{"num_hidden_layers": 8, "positions": "rope", "bias": "none", "tie_word_embeddings": "early", "learning_rate": 0.00126, "schedule": "wsd", "decay_shape": "cos", "final_lr_fraction": 0.0, "train_tokens": 167700000}
Each number is 128 + 24 x the weight over its row's rms, rounded and kept within 0 to 255. Layers, rows and columns count from 0. Numbers have three digits each. The size before them is the row's rms in percent of the matrix's.

# q: layer 4 attention query, 256x256, rms 0.0702, rows 0-127, columns 32-63
# k: layer 4 attention key, 256x256, rms 0.0695, rows 0-127, columns 32-63
# v: layer 4 attention value, 256x256, rms 0.0771, rows 0-51, columns 32-63
# o: layer 4 attention output (transposed), 256x256, rms 0.0759, rows 0-51, columns 32-63
q0 113:133144121166173123148105150112128144197150135114099124087129089089131179138120160126113122137166
k0 122:147155113119150133107068175150150149140137154111120145138120138095141126121109125117119178128105
q1 104:144123144161132113096147126144108092147133140154136174157147065094119141212122133107149123126172
k1 098:091145127069162127153105153126152178143122133091108151089132153124130117137083173118139151148128
q2 111:166131126153153122131107131138128145173136115099110104084113103109130170140123146114117119141166
k2 137:148093142131178104135082146133136164160142116115109119132103140111139151117118131161121152111115
q3 109:135137156129122129099135136129123120152096112126143153124135068081121129136147127099168074107188
k3 078:134149140105138162143143148085155150118160097142116135110145138145113125171101120124099126159167
q4 116:093141132093122135128147134106138098099131140129113138171159127138105108106111116147133150119081
k4 130:094138122143065145110133130137124116125097150150149151148111139136161091152118156095125136141143
q5 120:136108155142150153144113097132122125098149156176110107121069167163129135108118123146128164140105
k5 095:137120124119142114152101161137156117137132098089121110133108140086189117092126098146157127079140
q6 100:105123116105110146146139098088147142112120146133084106127095151134140147133124134132116159103084
k6 119:143161125121134162108110113110143126098143101113169119171094155138135119135117095116127156101178
q7 099:111115107116152122147123125151177104144124141119138106108159141147111126084103177120139102133104
k7 122:127151099144126135153109122154106143125126093112122095120106126125163117143117091145106143106146
q8 110:089098141103153169100126164111134099139128147114186142140134162104094092118109183115132131105145
k8 133:132100137179095134117172106153070126107119121142094118121125114133136128162123135151139093157076
q9 105:090139114093075145119131159113140133116126137100150163181156133122125099111139131165131164144110
k9 093:127109141162133122097100142136132138156071107162118130155073132147119133156133166122148124165146
q10 093:148145089131150140123135095164152120129124143115144108090129132085140138114112150108129087122129
k10 116:147124121132153139155116151087150130119169107134144135162069146164142123187126123109133172111155
q11 100:118135157094118118136110157123122115129114121126126146125182130131106113139121135144142108124141
k11 127:106144101104083153156192127129136106119096118145124114112134124131132122143153173088125082142123
q12 104:150118157145153130117124076152142147081094133144137110105092116136140130077162130119129106131165
k12 097:116164120165096122132154120068120112110147136116149149145154149137127113137119130108138103129167
q13 107:116162125111090137153144119128115120106117143120102112124123132128126098084138096121110103129096
k13 099:115097130144112148117136094138143121098129171145128146146133152136142106145100190105112093123143
q14 125:109116153096137119123162146153130100111127132121132120114150104130111116159140119128156102147138
k14 140:097144114134079149156166096142124115107086132133135111131163140154131104147136164113121069147134
q15 094:130111129091112146131117161092130143099126136123121139185122116151102119124142104116137155112140
k15 088:126109135132139157103098103137121124073118101137103141101134115136121113109132119116121127092157
q16 121:114100166089156123103129123111154124072102120135149104097124128156132121151126127130146080173150
k16 118:120128097146079132150179088088126118113106123142132156155128120152120125140185147092113077139158
q17 082:145132144159087091148141136092097155113097149134100130124146090115158130139175074099157145134094
k17 091:085116159088175150115099110152140118096173161110135163154151167156122125099079153103120110093155
q18 106:126143144151150160100108077107126093052116144117106132104111092168104111090134090132092136131140
k18 102:139110111184092139150143145083101104103119150153115134148113117136108143104136088135105078107176
q19 106:136141151132138148137125114106139119083108152112138120162114128133120119101132108098129143095151
k19 091:101096131122115122114165093134109137153139156102108154101184146136150139171121166100134089158112
q20 111:137067088106160120130121131162143109109104144130113098137125166119110114100145098128148091155139
k20 115:106160127135109158145188104111132113072121131127145163151149114179130087147135128090127094115123
q21 084:104127119120100111133149169118133114142123113092129119137152140121145100170124142129100140139135
k21 094:117114120063114108114127114155145104127117119116152126133095140159132119118131163128147100077146
q22 145:177139135172147104140106131095101166175183120143124145131142103112118169134138130121138157107127
k22 234:153130129131157123144104147127124133159176131084123122111142107077127151135114123125135150101086
q23 076:125102139177173108119089113156110144143140140126155131122098141153108163086120152152129135127133
k23 078:152137101224131153138169104107099163095154129124117132105134091119142147118120108093143147153106
q24 094:118180131104142143141107133085117111123148105161128124128123118124104118148097137141126120151138
k24 113:119097126144135119114128143134152124120150133103150131168115125128091136109152092144128154072138
q25 069:147155113163163173133118115145128072107140161145096090149147092121103162108101111129146157082122
k25 112:142128141148123112137144134134112128169137133120107107107154134094139139101112116111129097145050
q26 106:136140110132153114148088151144107131135150139113140160143136121114130150141086145124108145116125
k26 071:145140132163143135135135153108138120116121092118141119109105114109120122098154088147148192140109
q27 122:117113144109129131097119112150123137073097130150132100108133124158146109084163100130122105155134
k27 171:089126132125099132131164085102137131097107133139136149140140150170111091123128141108136119140173
q28 127:092139141108093133155155113139139094112087133153129091086135122113138089094137132128133104141136
k28 070:112093139092125121102111134146115135149121140146080153147128150161138133171114170121127074139134
q29 151:152136125122128115137117163102133152162172118123150130176127131114132147166111132121123140107134
k29 206:150146118126157114145112155120142122153155132114130133119132122089150137119145125143114168101097
q30 106:092115144140138128164131115125121085103105152118131083113123122177136127113121145148150102169157
k30 167:111148133120083127086176079133130125107108123120109148140140133158092107109125137113130099139137
q31 088:144143131146102102052145170094141125100110108134122131078158100144159096175177105105107129179122
k31 091:120104128083124116126133117184119141147108156145138149152125161123156147117140135152144075142161
q32 094:124115176110127129109107094126126145117093126125132149131143151198158161124128127160121140123141
k32 090:109139110157124148081156114117110135124141156115107100125154105090147110088097112118108107125151
q33 097:074120152116141184132155111118138094112111141142109118149120111182097117111121158150127120115136
k33 143:115139113126096127115192070131128126152089116132118130126138146121106133127161140100150067175142
q34 083:123086118099083151133116155131134098144134143158108119148097128165146091114135131110096070148119
k34 085:117139102110149161129155147187158132111119122144113116139085101138135154138132136152161137146119
q35 097:125125121085129116139119125093128135129137091114108118138148117124135111133120123108137128129131
k35 103:138139131160131138146069162120138133128176155136154139113155132102160148165137124131097147156112
q36 093:116148130135116134135134109146156123141118145182146111135090136107149107139144149118154142120136
k36 088:103135093128129109097133118106057142132149107123111118151118107119146115133116126147102116121130
q37 106:149170160125121149098116106066111094139139114180140156108162122088140151156157115139172150109115
k37 099:107148145154125095171135154138092167131132154089126092165124097105157146111124145124107138132112
q38 094:121127120122112117147122154143119111106095129121103105199159130130135163122139135126149094144134
k38 094:086116115111113106143123126122142125165107109138152157108132149173145087112154120116133108131152
q39 098:168098112178160140128114140157173099098099144133140101108138130088084127130125073107116133131132
k39 088:140138104102128136111131138122098116112182136161125136156110130154151097135149152136130117161151
q40 082:141137157158122117118130141134122145112129093104151172098090112121139159113127118112106119129126
k40 083:144105128114160115137079098122118160128136143141133163112121148173129146141132132172135138122120
q41 094:092130107167121160145122126121117104096080197089088099150164105120156120133121085117074128123118
k41 093:175128121098117100130101126147134122145126169141109157101148177096114122114113127128167086157154
q42 087:138086137092151135170127156118152167159125094123123116142105148142130129155137153114110130121093
k42 078:148206113135134125130117104105110135082095144096137122125139082105126170093132136151153166140162
q43 100:105108119161152143108085088150123122119112111123128094148110113116132123104132072142148143160134
k43 103:116137132140131123132179080100086154096113139136106169111123151178112114123098159119120119151155
q44 080:132131151147153128086127083076081116152125135140141176151125116104143118161150143117111189117096
k44 082:115127126134147140128129100078085145106161131160152109141150131111120123116092131146143118136158
q45 088:150153187108147138158137121135100153096114098135118080144141102141100100160097140149159118140116
k45 084:122172140108051122079149112142163107134117158127124110115143116131125139111159160130113102119154
q46 095:110118119106155112111106137186156148153125148136093121149126104145139152138132086110111128144078
k46 089:127141115133132130091149136113084157110146121116129133128133130097086124125077113173116130106141
q47 091:108111134129115141101169105146160095137107118137088104088162125147105122121146143161113102126151
k47 089:132127151121119108121152157085107144151124155102142140186123122135098107110144114104120104131121
q48 097:120167148160102094147128119144103108146138186070122150106135158160110154166104106135143112124134
k48 092:143127122103171183140114133129152165171111135159141101117123146137095103122118137151144141135074
q49 084:118116130171135115161127134131140139108118134135152105162148112181113120132133122096150153097140
k49 083:101154119112109170128115125116150100117124177150148116160135111086167125113118119148099106149132
q50 100:133089173162115135126104175126144093070144157103132097126122168113115120106107126172147141154175
k50 095:093143141086130108108176116145124155083112110101152146113143123146117083133126109120103100074136
q51 085:132103168178130072101123122133127171127129127098137170111137140143167137137124093131074110119147
k51 080:142107110117157110133122100093130100113156150128128142081136150133146102115067154158132147111172
q52 089:136152104142112090142106129105118140127130175120102122127133114146158139133111161128043104113151
k52 092:144086146149128161140118123113107126164130137139160133105120149151100123105125135118171120112138
q53 099:123066108102162150129169117113136138125151147116091108141137191186140124104113142158104123131151
k53 091:137124135151057091112130175145134117133082075099128134128122097082143113143126111113161050109176
q54 089:106128102095122154139138142188105079150129117190154109135112163106103128149091131077124093109134
k54 085:143115114124126117154079171121167133141167155153080162122113147148160109118125123153131156149137
q55 103:149085110162129100103139113142119135126129134127124133123102187111140100165071091158118127139144
k55 089:159128127121126144101115104129116133120121114169129162077173146116116096133143132137162075156143
q56 093:112122144095195104114094111094141132138163105107142126126120122108131150143126111157084097141108
k56 090:207123111195112161146155097068106145141148136116124137116143127117093149151141142119104136121135
q57 081:110141121155135119113095100115138101128112121126132101093129143135096132107146101122147125180159
k57 085:146109118118132137113153134113133148133125124154107171155130139175125128136136149096140101146117
q58 085:132156147138146134142134108110115168170091118182135146132107084093116152120166165089130118115114
k58 084:129134127103122109122089158121107101086149168062091127132133139131144165158115147137134147125116
q59 093:149120150133103151120121148128180160077137108160120131111077094129148096102119104114121116154123
k59 092:100134108132127119092127100169067144116093142080139143095136129143110092144164129114113174120152
q60 101:134108147116128123149100164113121186121141119116128130156142111129150139110082121126123094137147
k60 090:131115112114179125160148113156114164135070104117125124099100121118111139137115116170117143097157
q61 100:170132147156138133125139141073139144058113130105110141089129136136113121103118093132128138151109
k61 091:104146142137161129125109151202166136128098121109132111117119123115133094134145133115110130141117
q62 094:094133131166148097138097149119131092156172128070125111130122139130091151116116110157118129149151
k62 079:161133081140149154187175113115140130119157094141125154124112121109121139130144126072114134128113
q63 103:128058142120126160116099154104132124095115130067119154140111121134168150092101114112074107142140
k63 099:126120115119145121095144064167143127135092113151123084129111150138127115121123136110175139128145
q64 085:085179146137168110138143112081134072126114133144117085160162093127113121125082143151140113114148
k64 086:104113119118098153141128089118176105126165149107148107108145172120124098122158111081119104135095
q65 091:080140119113148138109166130117101098163124124150166132152089133136145100123142162127101109116090
k65 082:147098121127089144156098121089130148142129142183094146123146159163135145162123113129149107186143
q66 094:094120080088133062146103129142135115114127127082161137091138151141133107139079102111120135164088
k66 091:148094079134144180102137112148163130129103078168097119151111127135076094119149139125150127164136
q67 091:129175131139181099161071114128091124149137135153113129161143183139099116141146124090113142132151
k67 088:105112119106112160150139173089181100087135117117128154106136115128152138116102108161122153124131
q68 107:112081118095118133112127171165112120136144094114130121113131114135114114174133111118148099150113
k68 086:156154135157143169166124114144154120117113121160128119116084125134126162076141118144131168115117
q69 099:088094159130148095103143094118118134117132089163108165097115132181075153132119166178140187115145
k69 093:146147139112131177111153102104089101135107083115105111139139096107094127163156147094165114158149
q70 080:155133126095114130140099124130128174088108084133132136104105137116167154118130089097171122168144
k70 082:107105096134177122076137120164149095110124098152097137137124141162087110151125157166104144133136
q71 087:124131153131143118153121139134105194126124118124119162124137082105141118118110116102120110138104
k71 082:155122158132132150091117129156103111096096139094077127099146161127092130124082114186115164111148
q72 085:126123098108101158154144124134097143132135134138120173116119130094133126136119145128127193114114
k72 087:128143130116130139105104152154149137124078124101131110160103159132094116117149155158123148132124
q73 094:188158152140149141121123130102118166119142155146114137154151102125107153151145111128132105117125
k73 087:153120126138111108131114123160104098160154124096130103066124103126145169142091182134127130115122
q74 086:201138145177108135125148131114153130117147108084124133122098141120140126112152116159122113119150
k74 087:109121150129179097100153101137068154162124110129141184088134126130139122089133124116133109116132
q75 095:167110127156131147182127132164101129115144112132101111143116138081121125150132157130162097135131
k75 084:142098160128159123078139138155118098116149120137110190118168141144119134135133110154127131135118
q76 096:123108151101112103142154127099114131100158077169167137076119120117112135147120162143136107133158
k76 088:146116152130123153100094110146127076122108136065086125126107133146136122133161136125150125141138
q77 110:107122116074136122168104132142109151128095108118141142121107139155126116122128149097116119165134
k77 104:142147127151119151110136098146163101129113146108104134121141126142144142125138141113169147120161
q78 083:130155115134133119121137152140125124140113129144165161100070160153101121105148093138117124137124
k78 078:153087135133153124154144082067159151120151128163107130126151127118141145105178102104148163115163
q79 094:166128148145163080120131180132134149095147128148125076125095150113108125153142105097146134122147
k79 088:156124113102144150168127129105130066134167123171166131116130123133192117133173127130084151118113
q80 096:130133102119106119116158148128112108118159158115114122111157093126107172085109119154163094124124
k80 082:116097134140154147126112124193181184168125063108153114156095120136086083129132116071125114097096
q81 105:155100151159118139150107164105116131103107081134179139176107131104138089120141110124123141103181
k81 083:127158116146163120174106096093129079107138137155104143128103143120174145138175143094102153133102
q82 104:106099078123138181106166124131140098137137122138130115111131133111142117109115127108092137140107
k82 091:111144129126130078145139162102132114126161115179109146182114098120148134156144133131127150171174
q83 093:114129087076135080146140141118100144119125111122185131125147095121137074155151111118115136136119
k83 087:117124125112081164128086135123180091095114143092077151129107157126147127135102122153133107150131
q84 103:144147123115123160134106138131144106130094105189134120128124128119125154125132131128171146172094
k84 092:088149100125119099115157152134105144107158107145094158154093077170147157140130142132123124136123
q85 097:127141161143149114151152113119099112150141145180134132116131163090112135153114162164108126113156
k85 093:165117108120142117112094132125127128149127079109136142151135103126126150148151135117162102133116
q86 103:140140139095149155145108136114104159143116152169119112153166121141123120152124138108172155094129
k86 092:111159149128118169167116171151164137104170134089142133136124094083166168148118131153090140121108
q87 100:135120103127054141158119092118124125091132145119097132129112156122171158124106104139156090163151
k87 084:120130148159149119109160127156134119141085119112124112090125130158107091059117123123124131102114
q88 090:123091140158129085137124169104140130126147122094135122145163103143144111112157122124170114127133
k88 085:120190111136127169153130123132130134132158158138105120124112125107136147132139127111085106162080
q89 097:106181109140107110166134154138150137148108123111149140135104132168117148145145140137120132122144
k89 082:161130122140111128152056127095140072133106155098126098093133129110144157094150138126135166089116
q90 099:200117129091145193133127134124154135108090133083139140128131063083125129133135171099156129077127
k90 086:103147159106133121104132117111091138155144134151089080146131114167114173115123114148102137150105
q91 100:141025100102129157123122141180141141135130086140148139124081151126138108132151102074110111133133
k91 095:108152097121157133106140122113096120088073163152121142136111135141143123133160136160169160150163
q92 089:161131135147125066130106086124087143140132140133142147129106199109118132115145147127149152113155
k92 084:172142135130170166138133148123119115171144110156084123101144101123144140137129170078120124141118
q93 093:103138163098096130078121115153147119109139110114140110069112153130132148096147110150133099119110
k93 093:143118136143140112141166130114109158145082126161153159154079107179079109152128148150103146150149
q94 091:138131119139104144142145126126093133140163124140126164125117119167159113136150170126127151130152
k94 090:136107146120111103094126080129089106157118112112123122107121107096130142085152104154124090125126
q95 089:176146160141117094094177132091103144128124110135135167101113171151109141115158128150132140126128
k95 088:161092154138156173173099133130143118181143141115132134123155124112170149124203147061119113134109
q96 097:138121160159130128153119091112099136114121170180122139170114128122124107097099108164135147125127
k96 083:105132140110128121075158093166093146109117122120083104043147104111089118113096137121140096131142
q97 092:144106163137173118132147142137140151103173109155107168081136154132142099159116147136080110153147
k97 079:115136124104122150082172097115075087093130143089168127153141124107151105112117109135140074134171
q98 092:144090172173146174124120118092110129085121112123113138125121160127109179179116126176129150138146
k98 094:142131116112157095104158068112094143157128087125133176113144144163129142142144169075161076190133
q99 096:102133121126102115146147138102112140132144159125091102114111151168168122120131143146133101145107
k99 092:106129144133093172093147150161132143155082122111185116151144121137117138111115093130154092111125
q100 087:147127121114125100140120127123121137120120118115137103085105140136151116119141129107127119135164
k100 082:127109119103135159094130147171158094147175159178141110140121083109142171097174109148128151104125
q101 092:146149152123121153141126099171157159098131090138142148082137174121114106097149128121120129148130
k101 082:143123150124171100075163164105115144143089135112110139154137081119107126124112127118107129115140
q102 099:122140124120129138123095146117092131159116125153134117120140153121118124166130144093136149124144
k102 084:144101124144135129144096110137181133157186143147143124159144131098168130143167120134121141144119
q103 104:104141091115149097133109106109082102175150155145144132159096137124135112143143164133145157113125
k103 104:147111155160141133174102156091156110149153114158077143100150124130097148154118128129123139149084
q104 098:150142170128118130091144161122148155085110164122105105093102081143139128095126118132121102131118
k104 080:117107158123111097131136104095138119148136151135156099091135137131094096138168106110088151100153
q105 097:123140116125117092124152125122139138159153128115123116108148122130094142124144144140115101103117
k105 092:175113147151075147151107135122132101147078124117145095133106142113146131130137143107127125109119
q106 100:118122138107142157119153150133135120155123077137170149105123147117119136119116150120103115094113
k106 087:150092115129146100136093135128131147138136151132115128147114114158166143133179127091131207174172
q107 096:138178156127139064130108144097129101123136168125114095116131117130136128155126162125137169136100
k107 093:125089135086100143064144163109106142135156110154113130118154123118082155116131122155155129125137
q108 099:107087094126160130117110180184169153118117136067123129145130179139128110109125107142102102164127
k108 110:106144093118116147109183111134122131084089103163133118134129127126119096134133115140143121155160
q109 097:110182114170116145128115168098132056160112124133159095144142108092134090109124125098092088097157
k109 085:130102134129123138167114099121155132137155190152106139112133157140158162112135100130128158156099
q110 093:110186121085106101111116132062171066143151141152139088151122083103118165157104153167134122132126
k110 086:135095124156104092165141143132099146138170113118132164138159124132122133154142135078101085154106
q111 087:133145120183135107111085131168120112144117114114153158135105100118113138104130121099139147101133
k111 077:121115166140156151147123138080105110104184144153115128118144154115124141136103122108117161148124
q112 095:131156143136137149106072132150120151114094133151137100088152088091126127098086071108168136153141
k112 092:146121127134170112154168108125155129131140121125080132126107115130089118131161131123086133117129
q113 081:109129112108101133123131086125105127141151105109170119110140143119137116096115114152119107087104
k113 104:111099100144149146087118129159162146132090102142104166152074155163070143096113145141175128139150
q114 096:182161126169132115165143141105110125153157133071121141145120150110123135153140157123157135130131
k114 087:169120131129147102129089161177120157171144117143105153115123119115169135123144138100130105172077
q115 092:140083116144150126132110117100148151111092128159087116113155191152150164131136152127111128147163
k115 089:125194122104116123150164143099091125108124107097137130141129102134102095137163145129141130126163
q116 094:083194134113105110114117150115131065165136148151123123127091157143111100120100155147147146139174
k116 088:133077126126086093105127118129084165101119092167121146123115106143110151161143136147116104159127
q117 089:108120121114141098125134135124153108122179080063101115164140105148137144160136119152159106115126
k117 089:135148132144132114133132095128139147131091119123164132109133141120107100048098115117098114092085
q118 100:182120098117079127101123161142129156134163143100107190128143140180135120117157098127123134153097
k118 087:139138116152179121118124117144099123135102100157135114082145113100121122120132106153105119139145
q119 095:096154106159123067129130096095116110109132128104119127126133082144202109154092126105099130134109
k119 089:157133129084118170125104143174150114129132151161100082117121159083070142113097119175143128131132
q120 097:149110105112144112130106114179119151130138120184145178110114161098131159147153137092164170126108
k120 120:144131124126156133131119158127149123134160115123102107128146102131103144152108127136119138093120
q121 084:133130171077147125107129126088103164093137131130126142142146143072139115139116132130138150107115
k121 079:111146122143169110160123128121173134128107115123154125139139116150103122148142126124074169133102
q122 091:118128118112080179145157071157134110141113066089125154129132115135135126149125129132147127113131
k122 086:119139165144182078131092158089056144135131145143129152117116134162147143108104118177077152143106
q123 089:124130150137150127117173171113101142105109190181136157112140143119118169138091102173129150082126
k123 083:149111132084094173157083125153130112143106110133104090089164131111132148161115134136145108152128
q124 098:099162108105119101126157121131157093127162149106129092118172140113137132103129094190171128101124
k124 080:138119128166125139166151175136140145126142100114117142158112084110138094108158137112107133126119
q125 097:137083145157143136105111090080129095114139096157109112110092133131107158116148101120124118173156
k125 086:158170146170131144138188095131104124120100146117119171158153124129146138173171125116112133117111
q126 100:102164122128108121149130106142136110128109077106120102106129120164128092098113162130137098146115
k126 094:107138147142123161123137155155137118118142149175144140140106145152093119111157120106123124146113
q127 097:144150135066100121172135134131116107119113154112114144134129110111167139144090137127129135122116
k127 084:107096120137109161086111123172133112118134078152096131111131122155147102146089122181092112154120
v0 096:131135110110132141148124173129162159110099088179058135113113107110143152146171066126107104171100
o0 105:147171101116102110140126142112136153136058118153096134059139131137117142095145088146120091163125
v1 088:163088134154135082105146122154143129136120192143151131080129104140117122109139125111146097135143
o1 088:090093114104114083096126069137116137146113178151106124126129126143169110082138136122126118171075
v2 112:112105122173118122114155118118116177138135117165097183126106189144144178104126127104125132148135
o2 092:145112130126114140116096126128110172130125125169143151119147142170153163107166098117133146158098
v3 106:108118142148139175144084132137139094153113106123168184152146154111146156142135133121123144140148
o3 107:125111173167159134112124158115104101146087108136163158143126158101113137138088138125098105175146
v4 099:126085123140161101131171131143127099175137140123137091121132079082133141109139157133096091106122
o4 082:120107130139095124127188109159114084163102128130127127109153125133143151097108167139119106138110
v5 104:118147169164149166090118077146104181124117137173120181144084136086134138154102155079099159129140
o5 099:089115115180122198115121127150118164116125142178133123128114117131122154154131129115112150129165
v6 098:131117110131194131167165121158129148160145138117119148104152118099137162103136115112081103120090
o6 100:127114100106147118107146109138126116151136119120125122067153116118147158072145091130087099158075
v7 106:088151149146132155115111115113102125125130144157093107139134105152141134157092159122133133131161
o7 110:047136134142148157128116114136101140137132161126091133124139117160117115146095151130125157120174
v8 108:136170138106144146135126106109137132175103087151198143131103104159099138148144111112144147130147
o8 109:145144094095137122134156138112137150169124121134143147154101100132136137149129155126150174119145
v9 092:111130179153133142103111104102128155078123149104163070137131123169071103124112136128157111100126
o9 075:110130139122182142126047124092115158104156139116157137135149151154127131161130140110135151111100
v10 102:135118157152133152101102156119136154130145095112125137147108130101145151104132137129145135071146
o10 108:176086177185158126104119125118126148125146113113119177165082105094122131136147158146126096115139
v11 099:135145183156131108097115163145208127169158147156180151161069118136117104097152135121181129104147
o11 080:097121129178130122117154152149151124148139143146180133173106141123101117093119123144149123114164
v12 106:128110106128166115123121070103110124164145120105154103088137123153122115148088136120170139108099
o12 113:123125089145170156111122094096122128140157131123141090114121128140140146111115150135136164108080
v13 108:119113119068152132135114132122154072083152101084131135138127102117123183167168104146131097081120
o13 110:166104126123140123138140129094125087085131104091112116134105126136107144169127110168134090078145
v14 097:110093136126098121072113143120127152117122112133096151132116126135102133138104110123130147149138
o14 102:113142105133148128131122146105112151112112119147114125134125146147111179114128114167139159134153
v15 102:139120127134127111137113108115131125112113086155087164156124138108093158161179148144137172154134
o15 091:137121133096144119109120166098092121115111094149141100178127118129145160149159153146155162158106
v16 088:131119120091103140148149130107097089121104118154103154122160108152144166127139127113107130130142
o16 101:116153169076090106107128106115112109152124115166120174160124128150158123123129111103142118137105
v17 096:143087106139157096123120120138150162112107144117116128152099137082135119143144130108106120125096
o17 109:146098086153150135143118156125163111098107144135108076125121128115132130107132132127112140150120
v18 090:141104126129174105156152103112120131159131124137119108076177139138154128158101123146120133154148
o18 082:121168107157131114124156106125115123143124134133113129044101145139116117107113118163127117121125
v19 101:119116116127126170158146103118114125103116144112122116092100168107115130116074146126112105156127
o19 081:140109097077130160149117134125139126093118143107123107120147135123129126139086119125097135126106
v20 093:111131130171110187137119124178132113129127133124160139157131116161141105115095126100177093137140
o20 088:131162152179119146077139105158144114150128158135175116117128100144132118112084103121137104122160
v21 107:079117139102158127094107122076087165137151120115109179184115138157135104173115155127161197177152
o21 107:088125135139166147112117172114128168121188106111129141126123126136107161194130163147138173149140
v22 103:132109168191152160131141118143110170097104131145109151112122162150109133108131118076128129108156
o22 097:143117162174167168120110103119113147124155154156139162112155106164143140093144126103109131125115
v23 100:097137094088144099133100137112122134109078098115071121114143150151118141124135093165139144124102
o23 117:117133082091154125150111128063134118079114097111082110094144145123125123116119078171120110109135
v24 105:131149156167102128109132138153092090111131168121119122088156120157131138093160102150164107101146
o24 111:113115172155079100107093140142124144119147138128128129109110117148148109122141120120165120114129
v25 098:121130147118136130158190128113166135140131135125105137113141158180130121120116124119093120149127
o25 084:121161137093147111156114145118147136137147128132147157155148147178139131146130116096130143115127
v26 083:113109123121115109124134120065123139138138148096154164169143154157146109138108157135101152131136
o26 079:106100143093144108128080134097126134116136121131134136177136154138137140191108147114133148150114
v27 113:102142074111096128145118113097131122140112127136118139140138180142155117115107104148145102144131
o27 103:147147114136103132135099150123167132142105157163128146124108163117135119137121079127109116151128
v28 099:125136100113156132130106111117149145146096128127115178137120162130151104151135146117124173132159
o28 099:084137090132136139113121141107138128118105121109111125149103140109118118184122137133110147114192
v29 093:143141123128068158130133113112106110117148132136140101117126119076133103118083106124114113145111
o29 102:151106134139073144103115122155100128150143120157133129122120155094109135129115110091133135121135
v30 101:152086115162125158148150125123138077086122150135123082123165135130144110131138149119144102112167
o30 111:125115141122113137154162120140127088117126169117113150109148104165118096143114117131148092102127
v31 096:107089141154136181102145094128108113077154138106139134137115138145136135170136128089151152097169
o31 088:108105136170134185141125124121124141083146177113129133159133119152141104178102134096130165109140
v32 094:134124095104136101120143148131155119169135165111150114151157111123122095146086139136128090122091
o32 091:135164073114124125142158120149151102154140131123141072088173141148120140117137147112122104113108
v33 096:130089112106131136111109138092175165120165086120123148156086118146104081172125143141120183108153
o33 092:127086107109185140114128159093111158101171104107126144166109127124139102197128171125134157103182
v34 092:170142124092097095115119156153092172098100122135154126102156129067133155089094109165132118161088
o34 101:170119116123069115116112108158096144133106106113129093105136104070139144073121118117125097174107
v35 108:109121104087104077125152141135112106189171173112083112122144117124137119126110153149132143138071
o35 073:112129126093089080130154162153128121160139133133103097145133150086119147114134130139108133119100
v36 104:124155130140091109115101138136131107136152163140114149186080145126134131126130149148144153087119
o36 097:129123167167113078089138188139132086136153130138126130197070121097119116133120163149115118104145
v37 091:125086108168145153134113115128175130104092129137099116155083115121089119121115134105110131153133
o37 093:129090093157153170111131140102132109109127122171133105128081140152127114144132158109130135109191
v38 102:128156138137136147105092106144090144133124159134142162075158139099139150133121144099084116128141
o38 110:126135153141152132134109112143091114123138164147132134062109107090151133108129168109113086150154
v39 101:137088106146125097131173061139144088149134116136147124127144109157125125132114098140105115134101
o39 100:107144121105146098117139104131129109131136112139152145108131104171115125112139123154153122144096
v40 105:124139132157106131144136139119064139100083145151071123123123134113143116159113116114089134153117
o40 107:108145106132109147133114121144133116105069152141102114101121146146140135156126130106113150145143
v41 099:138127105166154148153108133115159118138141108117139133123157138137120121140114098131098106096132
o41 106:169109111198196150148167100120145117132120142124126123087114099094106154126135101155113110102148
v42 093:147144140143165154132117122151194128136185100115146132135106119146130141084097135137104103092169
o42 096:160140125132145140106158092161140123143174120099134154104094107128141123083106129170103124088151
v43 106:138093134134129096103130129143136124132161156104118131103106094102118154090147149156095142128105
o43 087:113110119139118088098134132138091079125149107103102112107122106114123135085124134142113105148119
v44 113:146136134134158170141130134154133140137132112192156172118112131101155137126136105085090134133160
o44 096:129149098094102167140136087156117133153079146177160148075132153158151145120104106128114129133163
v45 103:136183132117102159106105141176176141105103141154128172155098105110144106111109132075164118101131
o45 099:144137105129099134113136122159147139115125163150121114158075101125121093141097136104163111090187
v46 105:093123143147102105122146094153143096108108139094170145150149146144095096114108120132143106104126
o46 069:121123143077142100130081125101129134116154110114165136161143146167134112178120134094141139112136
v47 109:113143138100140135119099133139139130158148122138156129107104110103127160125111105144098131138134
o47 079:138106133179115145125166148157111127114125094138127103117091126085132141109105125138117104118180
v48 101:113124160178128160116116111114121102116135159125140124130123116134105171129145147151089103145141
o48 103:098116142169151158126116127134143100133111162099117127125178114132148142128100143131120113136094
v49 097:123131143151126120120092127070128119124116103097156141113150130137120135105156148152131126132105
o49 099:148113124142158122131113127100133098109122106108127147137143116085112139121151140135143092146116
v50 104:133078101114149131170117128129121153130162140112133140154113143113136135133137158138118135086149
o50 106:169107129125148115127135102114117125112142126102114135166152125109140135132098150156097121121100
v51 104:093134120072130131103121136143140128166136149136173138169100101123103142100124151153118157154123
o51 093:095149095122111115118154173133108116158151090114135096148119133125096135141098143126113136133174